{
  "hidden_size": 96,
  "intermediate_size": 384,
  "norm_place": "pre",
  "norm_eps": 1e-05,
  "tie_word_embeddings": true,
  "learning_rate": 0.00242,
  "schedule": "wsd"
}
Each number is 50 + 15 x the weight over its row's rms, rounded and kept within 0 to 99. Layers, rows and columns count from 0. The size before them is the row's rms in percent of the matrix's.

# layer 6 attention key, 96x96, rms 0.11, rows 64-95, columns 48-95
074:24 41 47 57 55 39 39 60 73 57 46 55 59 31 32 53 38 68 49 33 37 54 59 63 38 55 70 74 47 45 73 33 51 67 60 76 74 52 51 39 40 56 71 49 58 44 33 29
090:75 50 39 50 48 38 65 46 45 48 76 52 39 95 29 53 63 51 27 53 49 53 77 28 60 58 35 36 68 65 48 46 45 33 53 61 54 62 31 67 47 52 30 46 54 65 48 34
068:71 60 46 58 61 78 28 51 50 67 71 32 47 09 63 43 28 26 44 44 51 55 51 50 56 35 57 30 50 36 73 68 83 64 40 62 43 51 67 58 46 87 49 52 41 53 37 48
073:58 57 63 31 44 77 45 35 32 32 60 60 51 73 50 53 77 38 53 37 49 63 65 57 56 24 51 30 43 67 26 44 38 64 65 69 51 42 30 61 61 49 45 51 41 40 59 66
076:43 59 64 55 53 71 52 42 48 42 77 59 49 53 45 55 54 52 52 35 30 74 48 89 34 55 75 59 53 41 82 37 48 54 39 28 41 70 46 42 64 35 74 53 33 47 51 57
073:36 52 75 53 58 59 33 34 47 42 55 34 53 64 45 76 67 61 58 43 66 57 30 55 32 61 59 49 59 61 21 69 39 33 45 32 78 67 55 60 41 70 56 46 33 32 30 71
064:69 51 64 43 42 78 78 52 52 46 47 55 47 56 60 31 45 40 35 36 31 61 44 64 57 50 47 81 31 38 67 09 69 63 68 25 64 46 69 43 42 61 70 50 43 42 59 56
089:51 51 75 40 39 29 21 48 17 42 62 68 57 17 39 52 47 33 64 13 52 51 61 43 25 50 49 28 43 64 65 56 67 58 42 61 71 71 54 47 64 75 48 31 63 36 37 34
083:21 41 42 37 49 78 92 46 46 49 36 36 37 39 61 56 35 55 46 44 65 58 51 42 56 49 75 54 44 49 51 51 49 56 75 46 46 32 62 44 34 49 58 31 22 48 74 50
082:49 74 53 15 61 78 47 38 62 46 35 39 58 50 32 31 58 29 49 65 62 72 60 58 42 34 43 84 77 64 34 36 37 51 76 47 12 51 28 50 29 39 61 76 42 44 55 40
085:42 68 18 59 72 73 56 55 40 58 43 30 33 67 65 60 47 34 46 69 42 46 77 60 57 29 57 49 59 48 58 62 33 34 47 38 39 60 50 52 38 41 48 73 00 85 41 75
069:39 47 56 86 22 50 68 32 53 46 51 84 51 52 62 42 52 61 31 57 61 79 58 78 15 54 66 60 47 45 42 40 51 49 37 52 33 38 55 40 26 64 48 58 41 31 25 41
078:48 57 59 66 36 61 34 47 71 47 60 56 49 71 50 56 51 57 51 58 39 84 59 64 37 37 38 28 65 45 37 62 36 72 61 33 57 61 32 61 63 48 66 49 25 58 43 47
073:49 74 75 44 64 44 71 57 45 47 70 60 49 33 34 17 35 28 41 34 49 35 32 66 39 43 66 61 38 53 66 06 62 48 58 63 73 76 60 46 54 50 67 63 82 38 61 31
072:47 49 55 40 40 51 49 56 25 40 45 60 53 39 35 69 51 38 25 79 52 64 61 66 43 70 59 30 79 68 53 49 63 62 39 18 22 55 43 49 47 61 62 38 35 67 29 51
067:40 44 70 70 52 56 76 46 58 63 61 62 50 61 42 54 58 53 64 50 50 56 57 43 58 54 55 44 65 49 81 54 11 34 54 39 56 51 65 46 57 20 64 37 59 54 81 19
070:82 50 52 40 26 59 34 46 60 58 59 34 58 63 40 56 67 37 46 65 56 55 34 46 51 48 27 61 46 50 20 50 63 41 44 51 67 11 38 31 68 64 37 49 43 47 29 22
065:59 16 44 37 43 60 56 67 68 60 65 39 38 47 56 47 59 97 62 70 49 40 64 48 72 39 47 57 81 38 36 71 37 66 42 41 62 40 50 56 56 48 53 25 43 40 59 32
079:34 65 56 41 56 35 56 50 42 47 36 34 59 60 52 70 48 41 39 72 53 38 81 57 56 15 23 43 46 50 13 34 43 71 40 78 63 53 29 36 73 33 64 43 34 64 40 56
077:53 21 65 65 38 38 57 63 54 46 72 48 45 52 61 58 58 70 57 60 51 81 28 29 56 46 52 51 65 55 57 44 61 70 66 36 36 50 57 30 66 53 39 55 20 30 45 65
063:46 72 45 53 41 64 60 40 45 52 12 59 62 16 50 45 40 39 39 43 45 35 48 41 61 32 19 69 73 49 45 12 48 69 51 70 79 64 60 36 97 48 59 29 66 55 41 51
071:63 16 61 48 42 43 42 53 53 58 48 53 52 91 57 83 48 47 57 68 57 55 39 33 66 41 48 39 42 79 41 82 65 49 36 47 34 28 40 73 30 38 47 31 34 21 47 54
076:62 61 74 50 47 49 46 73 36 35 40 65 72 55 63 71 39 36 38 35 61 64 41 56 56 31 65 31 17 19 67 59 43 73 47 57 60 35 67 61 23 42 65 71 62 23 48 38
063:95 54 58 31 41 70 42 33 22 54 84 69 74 44 58 36 40 47 47 62 67 45 24 57 61 27 37 26 48 55 57 56 53 73 40 33 32 68 69 66 53 55 38 52 62 17 38 48
073:40 38 43 99 34 35 60 57 62 47 47 53 49 47 46 53 85 20 23 51 48 79 45 55 60 55 41 64 37 75 63 37 65 70 70 42 57 59 64 28 55 24 53 41 28 39 43 36
081:66 23 63 30 68 54 80 38 17 74 47 14 40 63 66 32 56 58 59 57 57 25 49 42 59 23 53 56 17 42 44 67 54 62 42 36 42 58 50 65 52 66 46 53 54 51 66 18
061:54 42 43 79 37 55 62 52 53 58 78 48 44 59 72 63 68 36 43 76 48 62 38 69 18 45 31 66 33 39 29 66 53 62 66 44 46 35 56 63 37 52 32 39 31 32 68 41
071:56 55 53 35 21 25 63 45 45 38 58 66 46 71 54 46 81 68 56 31 60 58 30 72 76 58 60 40 53 78 30 35 45 59 54 56 57 61 43 58 72 13 50 40 53 52 56 63
072:57 36 46 11 57 36 28 50 95 51 53 42 56 57 71 39 48 66 64 65 61 64 49 59 44 74 69 55 41 28 46 47 51 41 60 59 53 32 44 76 65 45 73 77 57 30 53 27
081:55 51 18 65 81 28 41 43 60 74 36 40 26 42 33 66 43 38 42 38 45 17 60 54 41 32 62 67 57 46 60 40 77 33 45 89 59 77 55 57 49 40 52 32 72 70 21 64
067:56 85 63 71 52 49 20 57 55 72 49 40 46 81 66 41 41 50 61 19 46 27 45 42 51 34 61 40 41 50 52 61 43 74 35 63 58 27 47 58 49 72 35 36 57 29 47 48
064:68 44 57 42 52 49 48 40 74 58 62 48 27 61 43 39 44 55 50 45 58 60 55 42 26 86 61 32 33 34 23 09 91 42 50 45 72 78 50 68 68 72 51 59 43 63 40 52
# layer 6 attention query, 96x96, rms 0.123, rows 65-95, columns 48-95
074:48 64 52 54 51 63 44 53 38 53 47 48 12 32 92 48 38 52 29 61 36 16 63 47 50 43 81 62 50 56 60 36 70 46 42 53 66 59 41 89 37 40 62 35 46 66 33 62
065:54 77 79 31 40 54 48 42 14 39 48 64 80 21 60 39 23 47 22 47 42 70 49 76 67 83 43 55 48 41 48 49 46 59 36 44 77 46 47 22 69 56 46 50 72 66 63 62
064:70 57 63 52 55 46 52 18 41 28 30 69 41 72 65 70 24 44 42 70 41 35 73 41 56 44 61 39 64 80 18 32 63 56 59 70 68 75 30 46 39 47 62 55 61 77 46 70
064:75 61 56 55 48 49 60 59 22 40 63 68 60 60 42 57 60 60 33 63 57 73 50 63 67 66 28 59 46 31 27 47 60 44 57 51 47 59 19 47 67 46 49 70 30 30 49 39
065:60 29 76 33 48 35 15 68 64 53 50 65 53 71 52 81 51 69 37 57 49 70 42 66 65 56 80 35 50 36 52 67 42 41 68 57 78 47 46 50 42 57 60 15 68 38 33 69
057:54 65 42 46 54 57 46 41 76 44 76 86 60 43 65 39 45 52 55 66 16 56 40 58 59 35 17 52 40 55 78 48 44 70 46 23 41 41 55 41 78 72 68 68 67 21 39 42
076:59 79 60 55 60 32 37 72 10 45 63 53 65 25 55 65 52 45 45 29 45 37 42 52 50 25 61 39 32 37 53 62 50 46 72 45 70 29 74 50 61 49 55 54 34 41 57 38
069:57 25 72 68 53 63 50 29 56 30 43 51 51 73 53 49 46 70 51 49 48 68 38 51 23 33 79 53 62 58 21 45 31 61 45 58 44 59 61 27 74 37 73 40 73 52 25 51
064:53 57 44 43 59 45 72 61 57 39 45 32 68 60 63 56 42 64 68 36 55 48 30 40 42 74 34 73 83 80 41 42 39 21 47 47 24 10 68 42 48 20 37 46 49 52 26 29
068:41 27 58 42 51 67 61 61 54 41 39 43 54 45 50 73 45 52 36 71 41 70 47 71 32 64 68 59 36 39 69 37 57 63 48 16 84 26 33 46 38 29 79 34 52 53 50 36
065:66 53 58 48 41 40 76 52 51 77 37 47 29 48 13 56 58 55 42 40 44 52 43 57 64 54 36 64 58 50 57 54 44 33 63 66 70 47 43 30 27 43 62 64 84 36 66 18
070:35 47 45 44 35 43 47 63 73 38 63 61 66 53 49 76 62 56 50 45 36 46 36 72 68 47 36 40 45 35 43 52 57 34 57 47 77 30 26 67 57 17 75 35 39 29 47 52
068:54 65 40 56 66 24 62 51 49 56 60 56 56 26 47 24 44 47 48 38 48 78 39 45 44 47 45 47 62 70 72 48 27 72 40 66 28 58 73 47 37 48 33 82 76 40 46 28
060:37 38 37 63 60 56 63 72 39 53 54 57 53 54 46 88 61 16 70 40 57 36 43 46 34 54 46 46 55 61 28 54 46 50 88 34 40 23 32 66 59 65 40 42 26 36 53 55
064:55 48 74 75 74 39 32 56 34 53 64 56 44 46 47 60 54 48 33 60 72 49 68 69 27 35 62 07 36 62 61 67 74 55 37 36 67 58 47 60 72 53 87 54 48 48 41 46
056:54 61 35 29 67 39 68 66 57 23 64 42 70 40 48 61 58 38 43 39 38 14 41 64 48 46 79 63 29 28 51 73 38 29 47 22 35 45 39 55 42 41 45 39 45 50 43 91
057:56 56 56 50 62 61 41 45 43 57 52 53 72 67 58 46 37 69 35 33 44 37 48 44 67 50 46 47 40 43 43 82 46 53 31 52 78 30 47 48 47 99 23 56 40 58 37 51
072:51 33 46 44 68 46 74 72 29 46 41 11 62 45 81 48 48 41 45 63 69 48 83 37 55 44 44 72 71 50 20 28 59 54 42 55 24 53 23 49 38 64 82 40 60 65 49 35
062:58 44 56 47 40 62 44 25 56 36 38 34 09 62 48 76 71 67 39 56 38 52 52 48 69 54 41 35 84 59 52 47 63 60 54 57 44 64 58 60 67 18 54 44 54 63 55 87
058:30 86 52 50 54 60 70 44 66 81 71 55 49 17 41 50 44 26 41 37 51 47 41 47 55 21 32 76 77 55 63 29 15 54 43 45 45 66 52 53 67 37 62 67 28 52 64 61
066:47 47 55 10 72 33 52 53 42 46 71 49 48 73 41 39 51 52 55 71 54 28 60 75 61 26 46 32 61 54 64 85 58 17 60 56 40 90 59 56 38 56 43 50 66 70 51 84
068:55 34 58 36 35 24 35 45 40 62 40 80 74 67 45 53 50 35 53 49 68 70 58 42 32 68 53 14 32 39 23 55 29 52 48 78 47 81 21 29 57 43 39 55 77 57 56 23
058:60 66 77 21 60 38 48 27 47 51 69 55 64 56 62 37 31 54 23 31 65 31 50 42 45 59 40 21 36 46 56 77 57 37 60 73 31 71 63 55 51 71 23 58 68 41 38 55
066:42 17 45 62 38 46 68 45 38 49 64 39 30 21 56 58 61 61 62 49 48 51 58 59 46 31 71 37 33 26 59 38 72 48 50 29 57 62 43 25 87 30 54 43 56 79 48 42
076:53 51 82 08 44 70 33 51 38 56 48 54 52 63 55 33 30 52 45 40 50 38 50 72 54 46 45 52 26 38 73 62 54 68 31 45 41 60 43 55 80 85 58 63 78 29 77 40
071:69 36 69 56 62 31 43 32 46 43 44 35 27 51 63 36 47 36 44 33 35 47 64 53 53 53 34 70 35 50 55 66 62 50 41 44 85 32 34 26 80 49 64 33 81 48 75 36
062:60 55 47 93 51 55 01 36 57 58 39 59 35 40 56 65 64 48 56 46 63 55 64 35 67 46 36 51 43 83 36 62 87 49 59 61 60 47 31 58 62 61 42 51 47 47 33 79
074:67 38 62 84 78 38 33 43 56 55 59 73 46 46 62 39 60 38 32 76 40 73 45 56 58 69 45 27 62 81 39 61 54 51 57 65 47 43 59 76 49 56 43 51 28 41 63 62
065:62 54 59 69 56 89 50 66 53 76 54 47 52 20 55 49 34 72 67 62 42 54 23 40 56 41 66 53 25 30 57 34 78 63 62 59 72 27 76 29 50 48 62 41 55 35 46 33
066:40 45 28 36 20 73 20 51 58 62 45 58 57 66 43 73 46 50 73 25 60 49 32 66 42 70 63 48 30 36 27 50 63 51 61 41 35 44 63 49 51 47 33 11 54 41 66 53
060:57 37 44 54 29 55 21 49 51 51 62 55 40 00 67 43 55 39 40 40 35 75 50 49 75 66 70 27 57 49 28 45 77 58 61 49 49 41 28 77 51 42 61 26 50 51 35 68
# layer 6 attention value, 96x96, rms 0.144, rows 64-95, columns 48-95
102:75 59 80 44 50 22 62 28 79 54 42 40 69 37 68 62 61 42 62 48 44 63 49 54 38 51 53 44 65 12 86 34 40 55 26 24 46 72 67 54 39 37 53 62 55 21 52 66
125:53 60 61 56 51 73 58 56 43 46 59 25 48 63 55 05 35 53 63 49 58 41 52 50 46 51 40 47 52 68 19 71 46 30 93 64 58 18 67 44 60 42 68 46 41 29 31 54
084:41 34 22 61 71 62 61 51 33 45 57 52 44 17 23 64 54 46 61 38 52 40 40 43 83 54 65 63 34 57 59 70 69 37 66 38 69 46 52 58 79 52 35 50 57 58 27 31
100:56 46 32 50 46 46 42 58 26 71 64 60 57 53 24 52 49 82 66 62 31 60 36 44 41 58 51 63 44 79 54 54 49 48 30 53 43 53 42 35 33 77 54 61 52 81 43 66
089:44 48 69 47 44 51 56 48 72 60 40 46 36 57 39 65 23 33 53 42 50 50 47 44 49 56 55 53 60 17 31 53 19 34 80 58 53 45 50 54 44 37 64 26 52 32 48 51
106:57 51 58 33 37 27 44 60 42 72 50 32 72 88 42 78 56 71 64 63 24 40 45 52 62 67 53 57 61 50 58 29 67 54 41 12 61 32 61 70 46 64 54 49 36 42 56 66
088:56 52 48 71 58 35 67 42 47 59 49 28 78 67 72 46 65 63 56 51 00 81 50 46 54 29 36 57 34 40 80 58 85 40 41 52 25 60 66 26 29 56 60 81 51 47 68 40
112:37 28 28 59 55 34 57 44 39 37 79 42 46 45 31 77 59 75 55 41 41 44 46 51 42 32 38 56 10 71 40 85 75 42 66 51 69 50 48 35 69 44 36 52 32 52 36 28
086:46 34 43 55 56 35 56 60 50 39 42 77 69 56 49 45 85 51 59 46 40 75 79 50 67 33 39 50 67 61 54 65 78 65 72 15 46 55 43 69 56 63 54 66 53 47 46 45
112:50 88 49 62 54 32 44 27 69 62 26 45 37 46 45 41 58 41 70 35 47 38 42 48 53 39 48 36 71 40 44 47 22 44 60 65 33 52 43 48 26 40 80 59 76 26 63 78
096:60 53 70 41 44 47 53 73 16 47 60 33 68 64 42 37 61 36 40 78 42 38 57 55 17 27 14 64 47 57 49 52 62 64 48 79 55 63 60 62 48 34 42 53 33 46 72 36
109:68 29 46 39 67 50 56 41 63 46 66 65 55 21 58 52 68 24 26 55 82 22 37 35 63 47 47 46 32 55 64 58 58 49 21 60 46 58 62 61 51 48 39 65 60 24 58 25
107:50 77 53 65 60 57 38 55 55 17 27 60 44 24 54 29 66 21 50 45 77 35 57 35 58 72 31 53 78 37 49 37 69 41 59 53 43 53 57 65 34 48 55 58 72 41 61 39
106:61 61 38 25 71 24 42 39 76 59 45 48 60 36 44 51 76 37 39 62 59 42 59 61 51 38 63 61 71 47 71 46 52 56 29 29 41 64 59 43 42 59 45 65 44 41 39 57
110:80 60 53 49 53 69 65 49 29 65 59 42 59 68 69 43 44 71 69 69 32 51 44 34 34 49 47 45 87 32 35 19 43 30 55 36 48 34 78 55 41 45 63 58 70 43 54 59
104:79 53 65 43 63 42 44 33 64 63 57 31 42 27 70 40 61 11 30 59 81 28 48 49 26 55 40 64 73 32 53 51 31 55 35 67 26 67 76 30 31 46 34 63 49 51 46 38
105:58 59 40 41 54 49 33 46 23 65 48 42 56 44 63 19 32 61 73 26 23 64 65 38 43 79 61 52 74 58 43 51 41 51 45 59 55 40 29 49 63 64 54 70 63 61 05 75
080:51 56 78 48 38 44 49 55 42 30 49 42 58 77 63 52 47 61 45 54 42 43 42 60 11 52 30 49 30 56 26 57 63 26 47 68 37 18 64 47 26 54 59 49 44 44 77 36
087:33 47 53 75 45 56 64 61 40 57 36 32 51 66 62 45 43 86 52 72 64 37 47 51 61 58 36 51 58 65 60 33 57 40 63 23 59 35 57 61 55 36 63 18 46 36 42 56
089:50 46 80 35 59 59 42 48 61 49 73 49 21 60 32 53 43 43 47 27 67 50 52 38 31 57 71 65 38 38 41 50 38 88 45 66 49 30 56 35 47 56 68 84 60 41 62 37
102:41 56 40 38 56 59 44 66 40 47 69 36 37 26 34 53 40 38 69 78 47 57 16 62 62 65 69 77 68 38 57 42 41 79 46 51 44 54 42 59 65 49 35 61 65 53 57 60
095:43 37 59 38 37 62 39 78 64 41 43 55 39 60 61 47 20 41 44 22 58 43 54 46 48 77 67 06 78 42 51 36 69 26 47 57 80 48 70 70 52 54 38 38 38 63 30 58
094:58 43 77 44 36 62 54 69 36 72 46 47 54 76 56 37 46 48 57 65 35 37 71 31 65 42 09 61 15 51 45 67 48 68 48 69 51 40 65 43 61 70 39 60 31 56 49 19
094:51 33 48 76 41 55 48 40 44 77 66 31 52 68 51 87 83 49 43 15 35 58 54 62 47 29 53 53 18 55 49 58 54 40 32 55 55 34 73 26 58 62 50 69 47 64 54 39
086:44 58 49 50 61 48 26 64 39 43 32 46 37 60 44 46 66 40 25 56 39 55 71 60 95 48 32 35 45 58 65 29 54 66 32 63 36 50 57 72 46 64 39 67 48 82 63 46
088:84 33 64 43 59 39 54 57 65 45 57 47 66 41 48 31 64 46 38 77 81 52 56 62 42 50 52 44 77 29 60 64 63 61 55 28 39 63 72 53 39 39 29 48 18 32 63 42
091:63 57 35 44 47 51 58 72 52 34 43 61 68 51 56 52 33 27 32 42 18 49 63 55 48 51 59 69 60 09 50 40 48 29 38 30 61 64 84 55 40 62 33 54 65 62 59 69
092:48 59 35 50 51 21 54 44 26 52 52 41 38 36 23 81 81 59 47 38 32 62 45 82 45 36 53 44 38 31 66 46 37 42 46 49 48 39 56 62 44 19 64 46 46 30 80 44
077:64 48 67 48 51 58 64 70 54 55 27 56 66 42 83 08 47 33 42 50 82 32 20 51 61 61 56 40 44 50 46 47 46 43 48 64 44 39 28 50 31 63 45 32 49 40 46 66
101:56 82 76 30 37 60 40 30 68 33 34 55 36 07 68 50 41 37 61 54 61 48 54 54 60 75 34 44 39 67 35 41 10 50 40 55 65 49 32 66 49 47 55 41 51 49 40 72
093:53 30 20 39 51 35 38 54 39 66 68 75 40 39 51 47 62 65 52 24 32 74 36 64 28 60 57 40 59 50 43 51 32 50 60 36 67 52 53 55 57 44 38 62 43 46 48 56
100:37 64 41 41 55 58 49 67 42 48 36 66 31 52 90 40 76 21 45 68 48 48 39 57 65 46 38 75 78 28 54 30 28 71 31 60 38 39 54 56 41 59 55 50 68 59 52 35
# layer 6 attention output (transposed), 96x96, rms 0.378, rows 64-95, columns 48-95
110:36 39 49 56 36 67 47 59 38 32 67 41 51 38 61 38 25 62 83 57 49 40 33 47 55 66 91 53 40 36 31 38 52 67 56 49 35 31 27 48 68 76 38 28 32 70 43 58
124:44 23 29 22 63 43 58 58 25 49 37 52 58 57 42 95 57 63 39 53 22 40 61 38 63 57 61 61 62 25 74 39 50 47 39 35 45 61 49 61 38 29 60 62 48 66 70 37
084:49 43 54 34 73 41 55 41 71 56 50 11 31 73 69 54 29 49 56 40 64 37 82 21 41 38 22 54 71 49 53 34 34 18 39 68 34 52 55 67 55 48 61 77 48 72 37 51
091:49 50 58 62 50 77 36 49 89 54 47 67 23 62 65 43 65 41 16 50 39 40 53 38 41 45 37 41 54 66 63 42 47 53 53 45 66 74 57 72 44 42 68 68 49 57 50 33
083:49 53 29 36 55 21 58 61 27 50 37 38 85 29 29 46 51 60 43 50 47 35 49 57 36 44 27 67 54 61 60 62 83 61 33 35 60 33 58 54 45 63 30 66 44 53 44 63
100:45 46 53 75 40 66 34 50 42 28 51 68 35 21 57 17 69 32 58 33 43 37 51 70 41 35 54 29 36 70 72 53 48 79 50 56 50 82 67 42 58 48 48 52 47 68 64 43
101:40 69 40 36 49 92 40 42 54 47 66 47 23 43 54 29 37 33 64 60 44 10 67 34 73 54 76 46 48 37 55 49 42 39 48 57 33 58 46 51 69 48 58 48 57 79 60 69
111:51 70 50 18 58 66 59 40 45 46 35 35 58 47 56 44 49 38 43 68 58 38 59 31 58 57 32 39 80 42 40 34 24 16 41 68 23 67 48 63 43 37 32 83 62 76 41 62
081:47 55 88 07 26 54 24 40 61 20 82 60 59 50 49 46 38 50 55 78 65 52 45 62 55 54 41 47 49 46 45 27 29 56 46 82 39 41 27 35 75 35 51 32 64 48 45 54
113:63 37 44 25 41 65 44 62 37 74 53 28 38 47 59 63 54 55 36 48 32 26 34 44 71 74 76 66 32 39 60 52 64 74 46 49 39 50 52 74 64 61 16 39 50 48 35 37
108:54 49 32 67 47 36 31 37 51 48 60 86 37 47 64 67 44 44 34 62 45 24 62 50 30 49 43 33 70 65 17 40 40 34 40 44 49 61 34 49 37 51 49 36 44 69 61 54
111:45 25 34 56 45 48 64 60 40 31 48 23 44 65 50 70 63 59 86 41 71 71 54 55 36 58 68 55 71 27 19 45 30 30 79 32 35 29 30 44 44 45 47 58 14 61 40 66
103:54 21 72 16 40 32 30 54 48 66 63 43 57 61 45 88 38 70 28 53 63 83 46 49 56 51 69 44 38 56 50 64 49 59 53 52 41 25 35 54 63 37 48 32 50 32 41 60
107:61 45 44 79 32 62 55 62 56 32 52 38 47 48 71 48 57 30 62 31 49 50 33 43 51 54 58 57 45 53 33 41 72 61 78 50 42 52 25 56 54 53 43 25 47 59 51 46
109:24 39 54 41 39 32 36 66 63 42 49 53 44 44 40 25 83 56 72 32 37 26 68 44 35 53 56 68 42 61 74 46 53 62 58 52 59 45 31 37 46 48 70 41 48 62 57 30
108:50 50 42 97 38 16 49 48 43 49 30 52 58 42 43 79 68 57 47 32 49 67 52 26 47 66 71 46 51 72 24 64 75 56 68 39 39 34 20 52 43 59 31 19 39 48 52 64
109:43 40 50 38 45 51 49 55 74 43 47 33 51 62 43 62 67 77 58 66 38 18 63 36 52 31 33 75 27 44 72 37 69 60 38 58 69 46 65 61 59 38 45 33 55 38 61 26
076:44 36 22 55 34 54 48 49 40 57 35 79 47 35 27 46 73 61 41 75 50 69 40 55 74 63 56 42 59 47 60 73 34 81 49 28 52 50 62 51 52 36 36 56 50 50 70 48
087:46 38 70 02 46 56 54 69 32 39 50 61 63 38 44 48 44 59 51 35 22 58 49 63 54 43 86 36 36 38 61 46 36 57 49 43 30 81 53 47 32 46 46 81 46 70 48 49
093:42 57 37 74 38 63 44 45 42 44 23 37 54 30 41 47 50 58 39 73 58 71 47 39 63 67 49 49 61 58 75 64 56 65 41 15 70 22 58 49 49 60 39 43 38 52 53 58
109:61 55 40 83 57 57 57 36 67 60 48 42 24 57 75 74 39 57 48 20 45 62 68 65 48 33 62 39 42 58 48 46 78 39 52 58 81 48 72 51 50 62 84 33 50 46 33 49
086:59 60 58 52 91 14 41 46 28 64 36 28 74 25 36 49 38 51 42 53 57 56 56 48 63 27 61 63 14 50 62 64 64 55 55 56 22 49 38 40 36 50 79 56 63 45 64 27
090:33 52 28 60 77 57 41 44 40 54 54 60 36 40 36 85 53 36 41 67 50 36 58 72 42 56 56 38 78 60 71 71 38 29 45 43 58 64 44 54 38 54 63 72 52 56 67 82
090:43 53 64 67 66 39 48 38 51 41 28 61 45 50 43 15 49 53 46 67 59 55 72 18 61 72 48 45 86 71 66 55 28 56 36 46 30 29 60 48 34 64 49 63 47 68 70 58
099:74 65 47 69 58 50 47 43 82 60 59 43 34 58 48 38 44 48 61 39 65 28 58 51 45 36 58 31 49 50 59 63 59 51 48 67 54 79 70 39 57 54 61 23 73 22 47 50
099:34 72 45 75 34 54 41 40 32 40 51 79 65 41 63 73 43 38 49 30 52 78 32 53 58 71 84 40 44 51 34 55 42 54 73 59 31 63 17 34 54 59 56 15 55 54 45 64
089:50 45 53 54 68 24 60 58 50 56 45 34 32 37 39 38 44 76 72 58 74 40 63 59 60 20 52 33 32 55 64 52 73 66 36 80 48 56 46 70 65 47 60 33 38 53 48 58
100:56 52 29 53 15 87 51 56 70 33 39 70 51 52 63 28 52 77 52 58 67 38 55 38 44 57 54 43 64 47 46 43 46 81 43 36 39 53 73 55 59 80 27 44 45 57 32 58
074:45 47 23 52 41 38 45 62 33 56 67 48 51 67 45 84 53 48 62 44 44 46 35 52 37 56 58 29 38 23 18 47 63 40 65 31 39 47 29 59 58 35 69 46 35 48 46 16
112:56 17 52 75 53 31 77 51 45 63 48 48 59 79 42 63 50 51 58 42 48 61 35 70 27 58 53 61 57 27 44 44 69 44 51 46 78 38 59 45 49 62 51 59 42 13 44 51
093:55 60 72 55 39 65 32 53 52 14 34 61 55 36 52 63 75 77 34 59 61 48 66 38 32 41 45 59 53 39 59 30 38 71 37 53 32 45 37 44 58 36 71 43 40 55 35 32
096:66 39 58 62 39 31 45 55 70 49 62 53 33 44 31 71 54 75 50 43 62 89 58 71 46 42 78 25 35 66 42 53 83 66 67 46 64 40 41 50 47 53 78 37 65 32 36 47
# layer 6 MLP up, 384x96, rms 0.17, rows 0-8, columns 48-95
063:64 58 57 47 64 49 41 49 43 64 22 37 51 26 42 44 33 61 66 94 31 69 34 49 65 40 42 48 37 66 68 46 69 39 45 38 27 44 57 42 38 23 38 36 59 58 32 71
105:69 51 71 54 54 39 63 47 56 42 63 29 42 45 20 63 54 52 74 13 42 50 36 53 43 48 88 55 34 23 42 33 40 53 14 59 54 51 60 43 27 16 52 52 61 50 51 33
075:61 83 56 47 68 48 69 58 57 27 32 43 43 13 50 35 56 60 55 66 48 36 56 60 46 48 51 81 76 56 74 49 31 71 44 48 75 34 78 46 48 57 34 47 60 12 60 50
090:65 81 65 38 60 68 55 47 35 66 65 53 53 22 48 22 54 37 70 66 59 34 40 56 40 40 38 36 31 51 37 23 94 54 33 57 31 43 40 56 47 52 49 77 44 60 34 33
048:34 41 43 42 24 58 62 45 87 69 51 37 46 43 42 27 37 39 51 42 66 43 64 21 63 43 52 53 49 69 62 70 52 67 51 22 59 66 44 60 48 57 22 44 44 64 67 65
075:73 40 33 57 91 39 52 58 67 51 39 46 39 34 58 47 24 39 60 46 39 88 30 62 63 53 37 64 53 60 36 32 74 62 57 75 59 45 34 75 27 57 22 67 28 33 49 63
120:65 46 40 58 53 56 35 41 72 48 75 68 59 38 56 28 36 51 77 67 53 39 54 28 67 37 36 59 48 24 33 38 43 69 63 49 69 51 46 32 50 30 39 45 67 45 69 42
108:56 60 52 43 79 52 55 52 25 42 64 48 62 47 53 39 43 57 42 55 72 29 42 34 49 28 48 66 43 36 63 40 32 40 41 62 27 47 33 78 29 66 57 59 52 54 49 39
086:48 29 30 57 70 70 67 57 27 56 33 90 50 60 57 63 46 83 48 67 52 42 30 45 55 69 35 53 57 74 50 49 68 57 63 21 44 45 52 80 20 63 37 62 64 58 64 51
# layer 6 MLP down (transposed), 384x96, rms 0.147, rows 0-8, columns 48-95
054:54 42 54 90 68 35 39 49 53 40 79 51 58 58 58 42 31 81 77 36 36 56 56 56 53 76 47 56 60 48 57 51 46 47 35 51 50 61 37 51 35 68 37 47 47 57 60 54
112:50 60 46 52 38 62 60 39 50 50 78 55 69 50 63 47 46 48 43 75 76 31 67 42 43 46 32 46 69 61 29 63 41 48 49 55 82 33 35 54 38 53 77 54 37 15 58 48
070:51 25 55 44 40 57 59 48 51 46 71 33 68 45 47 36 27 72 83 76 55 53 69 61 52 58 73 30 34 82 44 40 44 59 76 45 50 53 28 72 47 56 26 27 47 63 58 57
089:38 62 68 54 42 72 69 48 53 52 47 48 63 45 39 47 68 56 53 54 84 27 64 42 34 47 38 68 43 45 37 49 47 82 46 60 60 67 36 32 69 44 41 29 49 52 34 52
064:35 43 37 46 34 64 59 73 50 86 41 60 51 28 53 40 31 29 39 43 24 33 46 32 31 43 59 53 39 66 55 37 41 56 60 33 60 40 49 51 46 44 41 32 63 75 68 39
077:60 44 40 49 41 36 40 45 42 44 33 43 40 40 54 63 52 49 49 39 73 25 50 69 77 40 77 41 44 35 62 53 42 53 59 68 64 31 29 45 86 69 59 20 55 40 57 93
119:78 69 54 25 47 58 64 99 29 59 34 51 47 75 27 41 69 42 41 40 60 50 50 69 34 66 66 80 59 38 47 71 56 56 71 56 38 49 37 69 35 45 35 61 31 40 41 67
109:32 63 63 47 71 39 59 55 62 46 36 62 51 38 69 75 16 25 71 78 28 56 26 55 41 60 46 59 39 53 67 27 38 50 39 59 27 27 79 47 39 37 46 57 52 52 52 26
081:24 40 50 40 63 61 60 44 50 32 57 79 61 44 78 42 48 66 49 18 64 41 54 69 35 35 72 36 52 54 48 71 59 35 51 62 46 32 52 63 67 72 62 50 39 74 19 58